{"head_dim": 64, "rope_theta": 10000.0, "bias": "none", "parallel_block": false, "init": "normal", "optimizer": "muon_variant", "decay_shape": "sqrt", "max_seq_len": 256}
Each number is 50 + 12 x the weight over its row's rms, rounded and kept within 0 to 99. Layers, rows and columns count from 0. The size before them is the row's rms in percent of the matrix's.

# layer 2 MLP down (transposed), 1280x320, rms 0.0427, rows 1274-1279, columns 0-79
092:29 44 75 68 56 43 70 35 63 51 46 52 37 32 31 40 42 60 52 49 60 56 39 67 63 50 31 47 54 40 41 52 43 39 52 55 57 47 49 45 63 67 52 55 39 49 47 63 51 57 40 73 46 41 52 63 41 57 51 38 29 57 33 39 45 54 43 57 46 68 37 68 44 46 50 54 74 56 54 43
104:67 60 35 58 74 35 31 61 60 43 42 51 51 55 48 76 37 51 41 61 58 44 49 41 86 75 67 41 49 56 55 54 50 48 45 58 58 47 53 56 54 57 46 51 52 37 35 71 69 54 48 46 52 47 56 30 44 20 55 55 40 40 66 65 31 35 35 64 63 51 73 50 56 27 34 30 62 51 63 43
107:52 54 60 51 50 57 57 36 52 46 33 62 71 55 48 33 33 77 35 46 61 45 33 66 49 42 43 38 79 47 50 49 53 59 59 59 62 20 57 61 43 45 71 56 42 30 57 28 66 55 57 50 59 60 64 46 50 13 51 45 55 59 37 55 62 49 63 39 59 44 62 41 51 52 63 51 59 49 63 33
092:48 53 48 55 32 40 55 51 45 30 48 44 41 52 50 59 45 63 31 54 54 47 50 61 54 45 36 41 64 64 60 51 37 26 24 54 32 55 48 61 44 54 71 50 43 52 48 51 47 36 54 38 31 76 50 57 43 29 43 20 60 76 36 81 72 48 40 62 41 31 43 54 52 33 64 43 42 29 56 42
101:48 40 52 38 40 36 34 36 43 54 75 68 37 53 36 24 38 57 61 48 37 58 42 34 33 77 44 43 64 23 42 38 44 38 50 27 64 43 52 44 60 44 52 56 26 45 46 49 60 55 55 33 46 47 61 47 54 70 69 70 64 68 45 49 38 53 56 41 50 54 51 53 44 50 54 74 73 69 33 72
097:58 52 53 50 56 49 46 59 62 51 58 57 56 50 48 44 42 52 56 43 33 44 53 40 30 62 59 55 46 53 42 63 55 51 63 50 33 33 45 45 52 56 46 62 54 68 38 72 44 39 39 54 49 43 60 54 54 54 49 62 62 45 65 35 56 58 42 63 42 46 40 39 63 38 49 47 27 61 34 59
# layer 2 MLP up, 1280x320, rms 0.0888, rows 1275-1279, columns 0-79
107:57 49 72 45 75 64 51 52 56 57 59 56 48 23 54 75 61 52 61 53 51 26 41 63 43 45 28 34 57 59 55 52 50 64 48 46 29 60 38 57 49 45 47 48 45 28 41 42 49 58 82 54 51 37 54 35 69 54 38 53 52 67 55 08 49 52 42 74 50 73 60 59 56 32 44 36 50 59 64 71
102:48 40 49 30 41 44 52 57 55 42 37 69 59 46 38 35 34 71 68 78 48 56 61 62 54 45 39 45 51 38 59 69 50 31 59 56 39 63 24 63 58 41 48 47 55 55 46 48 56 43 67 36 79 51 57 36 52 47 51 52 66 51 40 40 40 56 44 73 59 55 56 50 62 56 44 51 35 36 45 72
093:50 63 36 36 50 38 66 54 47 45 49 45 56 32 57 58 36 48 64 62 49 49 54 62 54 52 43 61 67 44 58 42 48 70 45 48 59 64 47 64 42 66 61 55 50 49 47 54 65 25 45 36 52 53 41 52 47 58 61 38 63 58 44 49 38 47 46 27 44 34 53 37 45 57 45 26 39 52 58 41
102:38 26 39 47 56 58 51 59 54 48 57 55 63 55 56 66 38 50 55 22 66 42 60 65 52 37 60 54 53 50 52 47 58 63 27 40 23 35 50 40 74 60 82 45 44 40 53 63 58 47 54 70 27 63 63 34 49 69 32 60 58 51 57 53 52 65 62 32 41 77 50 87 37 62 70 63 43 49 28 63
097:41 36 61 51 56 33 39 55 64 45 33 63 32 58 74 44 55 50 28 39 51 39 44 77 53 54 56 63 49 38 53 51 21 42 49 30 44 57 56 65 55 51 55 20 47 36 50 56 59 36 71 65 51 53 26 67 55 34 58 46 49 56 33 51 46 30 50 51 52 82 53 51 70 49 42 41 56 32 65 59